config.yaml
d_mlp: 320
decay_shape: "linear"
seq_len: 1024
Each number is 128 + 32 x the weight over its row's rms, rounded and kept within 0 to 255. Layers, rows and columns count from 0. The size above them is the row's rms in percent of the matrix's.

# layer 10 MLP gate, 320x160, rms 0.0908, rows 85-169, columns 0-79
size [ 95  83 115  83 106  83 103 103 108 104  82 109 112 102  88  86  95 100  85  99 106  91 100  88  97  84  92 113 111  85  97  98 103  95 107  96 107  98  95 105  95 109 100  93 117 101 108  79  98 102 111 102  77 102 106 106 107 108 114  79  98 107  96 109  85  72 117  74 108  98  91  89 101 111 101 104  74 112  91 110  92 117  91  98  89]
[[147 121  81 173 175 131 105  49  90  98 139 146 205 125 147 147 147 151 162 103 123 103 118 102 143 141 153 112  95 152 131 147  90  95 128  74 121 135 170 142 143  95 166 135 147 196 125 123  97 141 130 143 130 109 101  96 144  92  94 126 105 193  92 187  84 151 112 136 101 122 108 148 125 165 138 119 171 191 185  71]
 [157  86 144 167 158 126 116 176  89 185 166  69  60 148 107 131 157 172 180 129 135 131 116 105 132 133 143 137 194  71 155 189 174  79 149 102  99  75 123 137 184 112  94 109 140 154 103 170 116  77  95 172 109  90 115 140 114 118  76 163 113 120 119  86 141 173 152 122 130  89 149 139 107  94 121 119 123 124  91 129]
 [126 118  71 124 123 114  88 116 127 124 178 118 105 121  91 117 119 127 113 180 163 128  76 196 169 190  91 149 111 169 103 136  67 167 131 142  80 135 116  92 172 126 102  86  55 149 149  75 161 150 105 146 180 139 155 131 187 167 181 140 111 144  82 112 137 118  97 168 110 159 176 129  54 150 123 111 129 166 115 112]
 [ 73 136  90  92 136 226 126 152 127 121 139  50 129 117 175 116 126 118 145 108 120 126  72 175 116  92  62 160 127 134 152 124  75 148  93 131 125  93 111 119 154 108 142  57  70 171  87  67 105 138 146  91 100 176 114  68 102 125  99 143 140 176 130 120 169  88 139  90 128  91 138  94 138 142 143 154 107  93 179 133]
 [176 176 127 168 129 165 120 158 165  29 109 130 154 132 169 145 142 125  93 107 102  73 141 157 103 165 160 109 128 135 138 131 163 189 121 109 164 147 124 132 161  99  85 130 111 168  95 101  98 123  91 156 110 131 122 110 158 121 134  83  87 102 180 180 160 158 170 163 154 123 118 123 107 128 156 157  84 156  88 111]
 [144 173 132 147 122 164 124  90 138 101 101 153 112 170 106 198 149 120 150 110 132 152 157 151 188  88 157 156 103  95 161 132 151 150 118  60 181 157 116 146 135 123  91 197 131 177  91  69 151 126 130 113 128 112 123 100 101 166 107 136 197  94 164 140  96 133 172 103  73  83 115 162  97 170 140 152 128  87 118  94]
 [156  73  84 153  60 103 124 142 157 111 109 111  96 136 114 100 155 123 109 183 124 194  62 129 111 150 148  96  83 180 103 165 134 127  85 141 114 137 163  69 111  67 122 140 179 152 102  98 137 143 124 106 122 133 125 138 129  63  93 176 122  68 134 145 127  99 122 116 179 111 133 118 118  78 108 127  95 181  45  84]
 [ 79 174 131  92  86 131 133 123 162 155 119  85 149 153 137  87 133  99 153 125 128 147 121 179 133 178 144 113 137 179 126  68  90 111 165 136  65 165 119 102  96 155 144 154 136 124 126 114 122 155 138 142 100 123  90 117 159 172 177 129 107 178 133 179 134 153 134  99 152 104 151 117 190 166 111 128 122 152 144  94]
 [204 139 115 109 150 145 133 155 160 143 109 126  60 142 121 183 117 104 118 173 145  70 134 123 181  88 114 173  80 146 109 114 146 161 113 124 128 153 146  84 128  90 167 112 151 120  89 125 102 126 147 104 100  89 163 174 128 164 157 218 107 105 161 142 136 139  81 107 140 133 114 111 103 167 141  45 140 151 146 119]
 [143 157 143 131 149 172 154  71 117 154 118 162 139 125  88  96 143 160 120 147 144 153  77 103 126  92 137 155 110 125 124 101 101  88  78 114 149 156  95  93  83  81 137 107 111 149 142  50 154 132 130  56  99 130 203 117  85 159 110 149 128 112 164 151 107  94 118  75  69  89 128 132 199 156 155 138 137 128 144 167]
 [ 58 117  88 115 137 148 119 103 143 139 130 109  76 140 140 117  87 158  82 157  99  78 152 120  82 123  73 138 127  57 151 127 161 125 113  85 111 143 106 100 126 212 135  23 105 131 200  84  87 136 149 147 162 117 109 153  93 158 115 155 171 150 150 130 122 189 131  95 144 157 137  75 124  50 136 102 103 142 152  94]
 [130 141  95 157  94 150 123 160 113  89 113  87  97 179  88 174 108 142 111 168 129 101  96  78 109 153  86  92  41 120 124 135 185 136 135 105 199  99  97 145 117 109 172 159 138 130 128 178 104 169 115 118 158 116 153 149 130 105 101 121 126  83 116 124 127  72 182 105 156 115 120  99 130 126  50 127 136 120 107  93]
 [188  64  65 182 136 172 122 106 131 153  90 214  89 118 128 149 151 141 115 125 139  93  63  94 151 129 128 148 112 148 150 110 125  84 131 169 100 154 156 118 164  64 117 127 131  98 121 115 141 110 126  83 166 192 151  46 128 184 145 140 105 118 179 181 119  92 159 180 206 158  84 104 140 134 144 122 137  92 183 131]
 [100 123 141  96  87 143  87  69 115 129  42  89 131 133 125 118 125 114 100 155 186 159  84  99  80  97 118  95 200  98 138 109 159 150 143 182 171  93 141 137 108 175 122 127 147  95  55 145  82 162 158 121  95  87 129 106 110 138 134 128 143 125 166 113 111 118 158 159 111 203 132 151 111 103 153 143 180 163  66 124]
 [117 129  93 109 139 108 119 152 178 148 114  64 143 145 148 103  82 130 133  78 152 150 151 166 147 147 132 160  28 120 132 148 110 110 119 114  63 182 182 136 116 165 115 132  79  52 185 110 114  96 190 153 114 118 139 128 104 117 145 160  91 158 149 113 111 112  90 143 175 176  78 168  92  88 190 110 137 137 114 144]
 [112 128  81  83 121 160 131 123 142 137 116  98 159  92 120 129 145 140 129  75 128 149 159 116  85 131 149 102  85 132  90 118 103 131 132 191 111 167 165 147 106 133 107 103 108 129 141 151 213 118 143 201 152 155 143 154 148 132 148 102 131 123  75  95 105 159 123 135  86 125 139  54 102 165 136  83 159 155  51 158]
 [114 131 162 140  84 107  91 179 102 121 158 132 200 134  77 102 100 137 147 100  91 129 160  64 137 119 126 115  86 134 157 101 178  76  89  98 110 120 145 135 170 149 166 132 102 144 111 115 155 139 126 126  96 135 160 133 115  92 128 135  65 138 134  65 151  65  98 143  93 211 120 120 135  92 110 107 100 123 168 152]
 [108  73  93  96 147 110  71 179 124 155 156 114  67  97 115 120 134 126 100 148 132 189 125 159 111 111 133 149 116 154  85  86 165 136 155 139 141 135 163 123 136  98 132 147 168 107 102  90 151 181  64 120 110 141 152 103  88 142 110 146 147 114 168  94 173 151  74 137 133 113 125 110 145 120  77  94  99 112 140  49]
 [148  76  95 134 128 132  87 133 109  94 142 106  50 150 100 146 142 181 129 177 134 103 100 168 130 123 176 137 132 122  46 122 122 172 160 120 147 127  91 149 130 143 116 186 171 138 133 119 117 100 140 129  86 167 137  99  98 182  86 108  52 125  81 133 121 154  92 167 145 121 162  47 141 101  31  87  80 109 121 158]
 [124 112 172 101 135  97  77 143 145 195 111  94  63 133 116 127 107 136 120 139 105  76 165 153 106 126  92 137  85 187 144 103 184 102 121 149 121 104 102 133 134 143 160 152 163 178 151  31 154 108 132  94  87  89 185  82  82 170 125 140 126  89  68 128 183 103 126 173 139 141 124 109  84 169 117 159 190 138  79 164]
 [120 131 168 102 143 144  79  98 124  96  87 134 190 141 182 137 113  71 138 146  93 163 162 163  91 141 178 112  88 138 172 135 156 164 110 106 169 195  77 143 140 108 188 179 141 107 118 158 149 157 141 132 115 149 186  99 148 117 147 128  71 131 167 182 120 166 142 128 134 106 152 144 169 107 142  94 157 115 123  76]
 [124 110 111 108 165 153 123 163 168  99  99  88 144 104  73 121  95 118 139 144 187  91 110  81  81 104 124  74  82 119 141 108 129 169 156 155 131 114 124 230 121 129 142 204  80 147 145 143  86 155  70 124 170 149 156  79 146 127 137 147 122 115 136 141 156 126 114 186 135  87 158 159 157 120 133  69 114 147 196 113]
 [136 163 141 165 111  63 130 137 135  54 152 128 147 146 130 149  82  34 107 140 113 142 189  89 168 118  94 110 111 158  98 133 132 157 164  89 161 176 143 120 173  90 116 133 164  92 126 187  91 104 148 116 151 109 114  98  99  94 163  79 165 100 110 187 167 170 170 180 117 175  68 132 111 207 125 178 133 101 118  69]
 [170 171  94 143  65 115 140 145 173  97 150  89  94 116 159  94 113  65  91 127 136 142 119 156  68 122  89 147 151 123  93 110 153 123 149 117 167 131 115 149 116  92 104 205 125 170 145  82 149 103 154 135 163 177 106 100 163 135  78 108  87  94 116 133 171 122 119 130 179 124 139  80  87 158 116 177 186 122  45  94]
 [127 140  70  61  88 156 122 132 173 124 110 138 106 135  82 109 111 138  71 150  61  89 134 121 129 166 148  95 170 156 114 115 125 155 143  95 154 199  80 179 181  80 175 121 121 103  93 122 145  69  63 144  79 127 109 142 128 189 127 129 130 155 148 142 119  66 140 129 101 164 132 113 123  96 164  65 127 128 107  83]
 [ 33 138 128 120 147 139 129 171 135 170 103 152 141 132 101 116 167 159 140 114 143  96 109 131 150 177 114  49 129 126 143 159 114 160 164  93 144 134 122 110  85 133 107 131 119 128 125 141 110 125 189  80 152 144 140 142  96 146  69 141 121 112 132  91 179 159 146 126  91 150 153 106  88 243 105 124 125 115 137 105]
 [135 104 180 140  93 134 143 120 145  98 142 173 108 183 143 130 141 113 123 101 119 145 128 179 113  99 134 138 117 133 121 117 178 166 163  94 108  56 136 153 169 172 163 136 116 172  48 125 113 174 160 143  62  91 145 119 103 124 109  74  86  65  69 145 127 112 160 116 142 153 133  77 115 140 187 145 156 154 116 152]
 [164  43 142 133 146 123 157 113 161  94 140 177 126 139 170  92 113 162 148 149 121 136 137 171  88 134 133 120  93 144 138 107 143 167 107  81 167 129  88 149  75 108 117 149 110 155 134  91 139  96  92 154  83 127  86 137 105 191 159 135 166  52 150 155 112 160 125  22  43 146 156 145 106 183 178 168 193 156  93  92]
 [162 168 161 132 185 189 131  83 139 142 172 185 141 116 136 168 111 114  75 170  98 107 126 122 120 177 109 156 124 163  69 155 142 169  92 202 102  83 159 155 142  72 125 128 136 131 131 149 120  97 168 116 130 154  94  94  92 130 150 166 146 130  84 131  79 114 153  87 113 155 150 177  87  80 111 177 111 127 164 102]
 [172 104 191 115 136 128 142 133 152 105 142 130 178 118  70 135 152 122 124 134 134 124 104 157  98  78  70 153 109  91 135 112 137 171 217 139 163 138 166 108 191 102 152 119 120 110 126 142  84 173 169 134 130 129  96 134 120  98 143  61  96 117 129 131 157 106 152 145  70 155 146 133 167  99 187 142  83 143 128  90]
 [146 132 139 193 115 111  96 107 198 103 116 161 126 130  97  83 130 137 125 127 255 149 141  88 131  88  98 141 116 143 105 122 150  38 165 137 137 164 138 100 163  77 187  69 108 173 138 141  84  95 143 113 122 121 156 103 125 158 103  95 116 124 148 111  99  85 106 180 138 129 164 136 138 147 132  76  55 157  77 113]
 [167 145 151 122 150 124 126 131  62 104 164 117 128 157 155 157 137 167 146 178  71 165  99 127 126  79 111 157 108  95 162 133 117 130 170 123 122  96  86 151  92 168  91  72 173  94 194 119 106  93 125 139 115  83 107 151  81 148 131 171  81 111 154 107 137  62 158 178  82 128 119 107  90 129 209 186 147  75 103  75]
 [136 122 119 103 219 159 145 174  98 123  81 140 141 160 102 181  63 143 139 113 110 138 103 113 151 174 193 122 123 134  86 145 110  63 125 140 136 179  91  85 191  97 121 134 107 110 151 160 189 173 176 131  93 133  95 134 129 129  36 158 182 109 139 159 151 127 195  58 135 109 132 121 146 128 146 165 126 119 114 119]
 [156 195 156 157 104 129 114 159 115 171 107 127  97 137 145 122 108 152 169 108 150 136 113 136 163 130 147 128 125 201 130 116 120 115 103 116  92 131 161 132 143 146 131  45 163 134 160  66 106  86 144 125 100 139 143  45 108 122 124 149 118 116 114 176 129 116 147 150 160 145  90 194  56 117 126  83  83  99 143  91]
 [110 135 107 168 151 120 133 148 127  97 128 129 212 159 164  95 152 154  91  90 162 106 119 177 110 146  92 125  67 174 124 186  83 130  96 119 109 186  98 122 158  92 174 119 122 129 155  74 107  89 108 159  82 127 143 158  94 141 109  92 145  95  85 161 189 121 105 112 112  93  90 112 101 134 121 177 177 109 184 127]
 [100 132 142 126 142 103 137 151 173 104 114 102  23 111 132 128 115  87 123 158 136 106 176  93 184  96 161 132 182 153 109 118  97 156 162 116 118  95 149 111 170 132 155 134 136 132 118 171 152 120 126 116 122 155 159 109 155 124 130 120 134 112  77 133 177 132 112 133  65 151  60  78  84 114 148 124 105 137 141  65]
 [105  71  73 157 109 127 158  90  70 115 185 117 146 108 134  93 164  84  54 112 146 181 132 145  79 100  60 139 179 155 161  99 150  85 123  92 163  68 119 120 140 125 129  47  93 107 138 129 115 114 175 120 100 136 136 110 133 133 142 157 131 125 125 121  99 138 159  93 113  90 117 113  84 159  92 198 124  74 137 112]
 [155 154 184  97  80 127 114 112 157 193 126  77 136 141  97 123 125 108 150 153 122 121 102 122  97  96 136 110  72 162  77 157 113 139  82  95 109 197 122 204 146 104 157 135  90 131 101 122  99 119 124  84 143  86 205 140 171 133 164 130  94 182 106 184  73 113 151  79 117 147 111 137  83 133 101  76 155 135 160 159]
 [178 140 113 120 146 132 139 149  96 123 141 114 161  92 152 117 178 103 196 159 142 150 137 109 105 153 116 128 115 137  89 156  30  81 188 131 104 147  97 105 161 136 112  81 113 136 133  76 125 123  92 154  97 156 160 102  84 132 227  54 148 166 144 135 183 141 191 140 150  81 175 102 151 142 121 138 140 167 110 165]
 [ 78 139 140 154 100 171 115  84  71  84 183 110 119 154 115  57 173  58 134  98 100 134 148 162 136 128 128  91 113 161 152  86  89  87  79 128 140 159 127  43  75  65 134 113 204 153 135 116 136 135  90 149 188 126  75 134  98 118 117 151 150 106 141  35 167 122 158 170 166 183 137 186  62 116 125 140 167 152 110 106]
 [164 176  81 149  92 133  90 150 163 112  97 128 129  99 122 137 141 131  98  85 106 141 135 110 100 144 105 164 173 151  85 135 104  69 128 167  89 113 107  93  84 124  69  99  90 111 175  86 184 117 145 115  54 166 140  71  92 147 105 120 145 129 134 153 137  97 128 119 158 100  69 131  79 122  92  87  99 128 119  86]
 [153 104 140  90 170 136  68  73  46 139 133 101 137 113 180  71 136  80 133 130 145 177 133 144 134 164 154 114 146 122  90  99 150 112  90 146  92 101 177 115 115 147 158 163 125 114 144 100 172 136 104 129 120 137 192  81  91 108 142 126 136 139  89 116 146 143 211 134  99 140 110  66 137  61 106 151  76 101 136 108]
 [172 175 140 128 145 137 124 138 173 176 104 212 115 130 117 140 162 118  83  98 122 159  59  93  92 114 101 132 115 142 107  57 174 157 100 133 146 105  63 108 132  87 158  99 112 114 186 153 157 120 177 126 121 194  93  96 134 104  95  85 129 141 143  72  83 132 112 162  67 149 175 121 123 167 155  86 116 133  81 138]
 [123 143 133 113 109  96 110 150 148 118 130 180  77 119 119 103 133 151  91 107  70 103  98 112 115  62 117 148  77 170 138  82 144 147 154 140 143 187  95 105 137 113 116 174 136 163 118 111 102 114 113 128  96 162 147 125  88 154 163 135 170 129 137 141 143 121  71 132 115  63 100 105 151 116 123  83 184 140 156 151]
 [136  95 162 110 123 151 176 136 150  90 110 155 154 119 180 128 116 165 121 107 165 124 100 130 149 138 147 185  87 167 138 193 156 152 131 176 151 205  93 114 121 171 109 126  75 169 122 133 118 166 150 181  80 176 141 144 160 120  69 178  83 150 158  94 127 139 129 122 139 114 147 103 173  88  53 170 121  77 104  91]
 [207 163 108 185 167 140  91 157 133 122 133 135 131 128 101 151 117 136 152 165 119 111 109 131 114 133 159  91  53 109 143 132 110 117 114 121 181 147  97  84 121  96 128 148 128 136 147 146  56 133  68 153 110 103 149  69 104 110 131 192 142 105 131  99 123 119 115 188 111 151 158 101 186 186  85  99 184 147 132 117]
 [114 155  83  90 179 107 107 118 126 141 118 134 140 175 120 138 139  90 117  94 127 166  71 128 158 138 152  90 108  98 151 140 150  93  89 167 157 137 129  98 126 181 216  83 164 110 127  68 131 110 122 115  84 121 161 135 111 173 146 152 136 164 149 126 196 115  79 110 144 159 119 130 154  94 152 131 112  94 169 127]
 [157 144 108  88 146 175 127 161 161 118 131 109 183 104 130 157 109  65 113 125 122 121  88 103 100 150 168 143 135 165 137 101 153 133 124 128 133  90 127 129 163 161 132 101 177  70 134  86 134 145  71 174  95 136 147 159 134  98 133  95  71 161  56 143 169  86 164 117 140 136  90 104 185 109 174 145 159 144 170 127]
 [101 100 159  68 138 102 116 165 140 163 115  49  66 102  87 140 153 122 109 179 161 133 134 102 150 105 162 159 150 177 101 115 139 139 158 106 103 163 159  73 153  94  97  59 125 137 191 161  75 147 157 105  99 138 149 123  77  99 150 160 173 124 131 109 158 156  96 112 122 139 144  89 120  84  83  97 140 108  77 130]
 [144 164 112  97 132 115  86 191 105 153 125 176 141 136 138 151 140 160  74 129 138 156 188  83 113 130 133 129 122 137 135 135 144 140 131 142 184  77  92 105 158 192 156 120 191 191  86 110 106  49 183 114 117  90 221 137  72 147 147  46 133 165 183 133 143 133  82 130 109 123 141 151 154 149 164 153 144 174 159 136]
 [128 149 169 104 112 157  98 105 117 178 122  91 122 113 175 151 187  92 130  90 152  99 149 106 131 108 148 102  93  93  91 128 120 123 137 102 161 146 155 160 111 107 206 190 141 135 115  99 184 130 112 139 151  98  86  82 102  81 151 116 143 166 129 158 168 157  61 116 114 142 143 150 109 114  42  68  94 120 147  26]
 [108 125  84  86 145 107 109 116 139  85  91 136 129 158 117  96 158  99 115 174 129 229 131  67 133 117 123  90 128 106 165 121  91 181 142 137 148 113  88 112 111 139  67 176 131 100 149 145 128 134  95 128 131 141 112 163 112  38 136 168 167 146 145 147 112 156 187 106 142 157 129 100 157 132 154 134 209 185  93 102]
 [139 174 117  88  68 165 101 124  98 191 152 154 188 158 171 101 155 105 103 119 108 151 103 134 160 156 146  87 159  85 151 131  91 134  99 154  97 117 231 134 105 109 133 149  61 168 134 115 145  88 189 149  87 143  98 149 123 196 107 123 169 157 128 130 163 165 137 187 165 132 125 113 109 111 101 116 168 152 147 119]
 [105 101 128 176 153  90 129 119 141 151 113  71 137 154 143 153 176 187 139 180  71 117 126 151 129 135 115  90 151 153 102  95  74 147  99 116 154 175  93 193 150  83 127 175  88 119 117  86 187 103 147  76 111 182  91  83 108 183 109 128 102 115 146  73 156 107 144 138 139 158 128  63 147  95 114 157 161 132  95 123]
 [100 169 198  80 117 125 135 209 148 121 172 139 136 111  92 122 196 109 112 158  77 130 114 141 108 148 100  91  71 132 122 125  88 125 152 114 142 109 130 135 130 183 165 174 135 176 146 125  90 209 116 190 112 144 146 161 166 159 120 171 138  72 140 172 115 186 121 138 148 111 142  97 130 145 125 162 112 165 100  81]
 [ 85 123  86 180 159 124 109 130  82  82 120 185 124 153 125 137 138 201  94 104 123  55 140  83 138 105 103 149  99 103 126 141 151  93 135 152 136 106  95 152 150  83 105 123 163 134  90  49 116  79 104  85 147 139  99 129 119 139 114  80  88 115 162  85 165 114 155  86 138  78 130 121 166 155 119 134 142 100 188 144]
 [ 94 128 146  92 140 176 127 112 102  99  90 100  85 116 141 140 101 127 101  98 199  73 152 103 168 134 151 107 122 153 114  90 164 154 185 115 193 155 175  92  69 154  76 119 113  78 128  58 138 149  96 122  94  95 129 143  63 128 172 126 147 202 108 130 114 153 171 142 137 127 110 184  91 119 154 141 111 137 134 124]
 [166 136 148 156 130 189 123 144  84 118 101 138 177 133 112  99 109  57  99 179 162 115 141 151 138 126 125 122 110 165 147 132  99 114 118 147 105 192  99 140  77 100 100  70 134 115 120  91 162 136 183  83 136 162 161  95 130 130 121 168 136  68 179 142 139  54 122  91 129 167 103 106 172 118 115 153  95 180  98 158]
 [188  72 147 144 130 138 147 169 103 157 155 121 136  88 165 114 119 121  78  83 152 169 177  57 132 182 131 126 132  90 114 123 162 135 110 133  95  91 122 127 109 123 109 164 176 133 170  44 116 152 143 123  98 192 126 123  82  82 132  91  82  94 102 134 118  66 174  82  93  43 166 127  90 138 156  98  81  83 130  86]
 [131 157  86 145  88 195 144 166 137 124 157 109 170 114  48 134 194 154 149 150 139 137 191 130 114 140 148  77 172 114  99 176  89 121 101  81 127 150  68 153  80 142 196  96 112 100 122  59 105  79 154 133 100 164 127 153 161 164  89 134 104 161 164  69 115 153 170 122 103  79 104 142 132 114  93 149  98 119  65  50]
 [132 134 138 141 118 173  85 114 142 188 175  89 153 138  55 100  82 111 189 109 125 140 117  94 192 128 115 187 113 140 113 166 176 154 162 110 147 155 144 166 122  98 120 136 178 144 160 134 184 170  87 119 123 125 145 115 108 166 118 149 151 114 137 174 118 172 153 168  51 158  90 181 102 109 140 112 135  46 183 132]
 [ 97 100 103 121 118 160 154  95 192 138 195 132 184 105  90  97 135 128 123 164 153 103 124 126 146 140  86  90  93 120  96 129 137 141 212 141  84 164 145  99  90 104 128  97 109 140 137 123  80 123 136 172  49  87 143 191 120 147  64 176 156 178 153 123 102 164 110 133 115 170 147 139 118 137 114 176 179 118 120 145]
 [196  82 121 125  67 163  89 130 179 104 185 157 184  97 139 145 162 156 137 150 178 168  78 135 103 150 123 103 181 142 128 116 144 104 109 151 114 116 128 116  68  96 145 145  94 114 108 154 111 117 103  99  76 110 149 155  95 154  94 140 117 166 154 116 131 157  82 134  79 116  90 123  97  68 172 136 112 144 113 104]
 [177  90 108 165 157 165 146  74 158 103  62 107  59 130 107  93 149 153  93 128 130 104 100 164 112 112 123 157 121 131 118 165 186 188 163 109  99 172 214 146  82 119  90 183 148 122 114 150 121 119 119 197 150 145 165 102 102 117  95 128 106 130 134 153 151 185 175 129 167 158 131 167 170 130 138 141 119  85 130  89]
 [103  60 123 146 160 162 121 132 156 156 127  97 128 173 113 114 130 142 128  96 107 178 126  96 115 127  73 121 121 160 132 112 126 132 132 107 166 112  92 135 108  83  90 139 161 156  80 101 117 121 164 151  58 139 105 158  82 163 149 131  55 146  53 150 207 126 119 187 165  76 122 220 151 119 133 122 106  94  72 149]
 [142  58 137  98 103 114 168  89 129 105 154  92 112  66  78 150 132 182 173 141 140 110 137 149 160 163 128 150 200 173 176 142 116 129 113 141  87 109 153 118 104 122  92 134 149 121 165  42 116  84 161 145  93  51 105 127 118  99 185 125  82  94  89 160 160  96 110 104 129 140 100 152 142 126 151 111 153 124 117  97]
 [162  97 131 149 137 106 140 122 102 129 162 230 149  83 184 141  89 129 117 136  58 106 149 146  71 179  61 140 135 125 102 151 122 165 116  80 107 185  56 157 184  78 135 117 133 131 103 128 138 121 150 150 107 182 150 145 119  93 129 160 149  94 127 192 167 165  76 103 124 121  97 110  68 185 120 131 171 132 157  86]
 [149 110 104 101 124 214 160 131 168 119 106  88 146 123 160 166 127 131  87 175 114  85 127 151 108 161 146  73  91 111 169 116  91 142 165 180 101  98 161 144 125 188  84  94 135  88 125  86 105 158 145 143 101 123 202  90  87 115 142  71 200 167 128 161 149 160 149 159  81 126  97 154 122 127 148 134  83 163  93 121]
 [ 96 143 108 120 122 107  90  82  95 111 133 144 149 157  95 177 150  99  86 188 100  73 117  72 124  97 188 138  89 126 118 128 114 182 150 137 169 104 184 127 122 121 158 116 118  87 120 121 133 216 114 159 120 128 172 144  91 134 168 195  94  92 115 103 251 176 161 125 101 103  92  93 126  97 126  97 128 153 109 116]
 [228 142 136 122 192 107 117 175  52 118 116 138 134 102 123 173 126 148 110 120 151 104 123  93  93 140 115  86 163  98 105 136 164 170 141  71 124 113 162 115 118 129 129 112  56 102 113 126 110 115 167 114 105  83 133 223 107 118 145 151  89  93 115  98 104 110 171 114 140 144 161 171 144  79 121 121 129 169 116  85]
 [188 133 123 149 111 115  86 124 136 169 141 110  90 211 115 122 164 176 148  99 133 107  94 117 159 113 121 178 125 177 100  90  75 179 122 123  82 172 106 118 120 113 107 171 112  84 133 174  88 167 132 101  65 211 140 126  86 123 119 147  93 108 117 157 192 170 143 127 136 149  72 119 188 110  97  93 115 109 182  77]
 [145 128 137 157 112  99 128 137  83  84 103 122 165 169 113 102 100 116 123 102 132 125 149  70 192 107  91 151 118 145 130 116 142  98 161 139 110  91 109 134 119 146  77 164  91 104 148 153 166 217 171 134 105 181 114 160 151 137  66 160  99 135  94 105 137 125 145  66 150 103 152 184 177 123  94 137  80 133 116 121]
 [129  68 163 172  99  88 168 136 154 104 111 129  83 133 144  91  77 105 108 167 162 107  79 129 107 137 105  86  92 114 128 125 158 149 130 172 147  75  69 133 103 149 126 100 127 141 136  94  88 102 112 134 108  93 166 168 142  77 132 136 114  92 170 122 128 164 127 119  87 176 151 134 135  64 149  57 154 130 131 181]
 [112 131 192 150 131 134 137 174  93 163 124 135 163 120  94 117 129 137 117 171 127  88 147 181 169  99 123 113 160  93  68 155 125 121  87 170 149 183 137 123  76  89 140 100 141 149  67 139  97 167 138  90  90 120 133 134 105 167 164 129 129 112  95 148 210  98 161 125 126 192 115 111 139 129  95 159 124 137 147 124]
 [172 143 143 186 117 158  83 136 122  76  94  81 148 121 122 128 117 116 136 185 131 159 155 126  97 180 135 164  99  81  90 149 115  75 137 116 113 139 117 158 130  99  74 141  69 148 126 113 107  81  53 126 151 211 156  91 156  83 127 106 145  95 171 148 135 119 125  78  85  85 112  97 146 162 159 102 157 135 103  85]
 [119 118 135 108 102  78 107 166 114 116 171 141 144 151  65 104 153 121 145 199 100  78  96 173 196 124 108 105 113 117 136 110 113 172 117  77 157 152 169  97  90 135 162 117 148 136 201 138 153 140 110 121 169  64  86 188 129  89 194 122 164  96 122 118 158 127  94 110 138 107 165 104  70 131 151 138 150 176 160 122]
 [106 123 163 156 124 115 117 146 129 108 110 103  95 108  80  84  84  74 151 155 116 182 161  54 180 134 159 140 141 183 117 169 175  92 112 204 109 137  91 147  74 165 122 142 149 114  79 129 113 161 111 189 140 205 151 189 138 125 145 176 124  83 115 132 149 178 119 102  94 137 109  75 158 194 122 152 135  93 169 124]
 [ 55 144 152  54 141 128 125 159 161 102 164 168 189 107  74 111 145 108 112 130 102 162 129 112 120 187 166 193 158  91 127 141 166 121 152 111 121 115 131 138 185 138 141 134 138 172  78 153 151 145  95 101 117 130 114  87  99 134  85 137 163 154 159 153  85 195  98 140 129 124 123 143 151  96 124 119  86 150 168 103]
 [140 136 132 125 171 170 168  80 103  54 214  86 173 164 128 163 155 147 117  89 186 111 212 104  99  90 106 150 152 169 107 121 180 118 129 131 105 140 134 118 123  96 139 115 101 115 121 134  79 162 138 104 113 140 150 122 180 148 101 104 209 114 168 127 178 156 170  90 151  86  80 210 127 123 170 128 119  78  91 105]
 [101 151 187 133 120 149  98 111 102 121 136 181  98 148  97  91 146 129  93 152  80 103 179 141 123 120 128  93 169 134 147 115 124  98 130 111 155  73 102 161 105 183 118 152 131 132 130 119 187 184 144 105 104 136 109  86 184 146  86 180 144 118 135 120 182 168 105 142 170 136 138 125 139 135 218  80 144 130 129 128]
 [135 161 116 129 159  57 109 152 143 120  83 117 135  86 100 166 108 154 109 122  57 126 135 158 125 149 137  82 149 124 148 131 116 136 165 155 185 109 164  95 103  60 143 168 112  97  96 151  61 141 107 135 102 129 171  87 150  58  86 110  86 157  95 111  89 146 157 144  86 112 143 109 132 113  94  96 110 124  81 132]
 [103 124 125 102 140 162  99 183  96  89 124  91 204 136 143 100 107  84 169 145 112 127 165 142 134 107 143  84 136  72  81 140  91 134 148 155 162 131 131 132 126  66 152 172 104 175  53 130  56 132 147 117 171 160 157 121 115 150 193 115 120 169 102 108  93 114 154  98 175 186 140 188 118 119  87 131 117 100 102  65]
 [136  90  87 134 106  97  59  48 125 156  84 152 142 171 162 169 125 120 163 183 156 101 128 154 138 161 112 119 169 107 225 122 114  92 149 117  79 137 143 142 108 142 131 143 118  48 139 107 123 110 158  69  88  85 158 109 130 145  64 153 154  82 147  88 127 148 113 139 164  99 150 170 136 173 144 101 130  91  97 134]
 [157 105 148 107  73 170 180 102  88 172  68 146 154 137  84 127 117 103 113 129 120 151  67 125 159 123 117  95 179 119 127 153 128  82 163 112  92 101 114 180 142 147  96 136 102 120 171 188 107 106 101 135 137 153  99 114 127 147  71  87 112 105 101 151  98 104 162 155 160 142  89 134 138 109 102 171 166  93 125  87]
 [171 158  99 138 111  78 156 125 166 125 153 134  83 134 145  85 129 125 122 172 114 131 130  75 113 174 144 133 156 189 123  50  94 140 115 140 119 114 107  88 179 139 115 220  69 125 111 120 146 146 119 125 108 110 138  97 137 198 171 160  92 162 110 142 110 133 205 102 138 128 106 107 125 188 116 112  68 135 115 102]]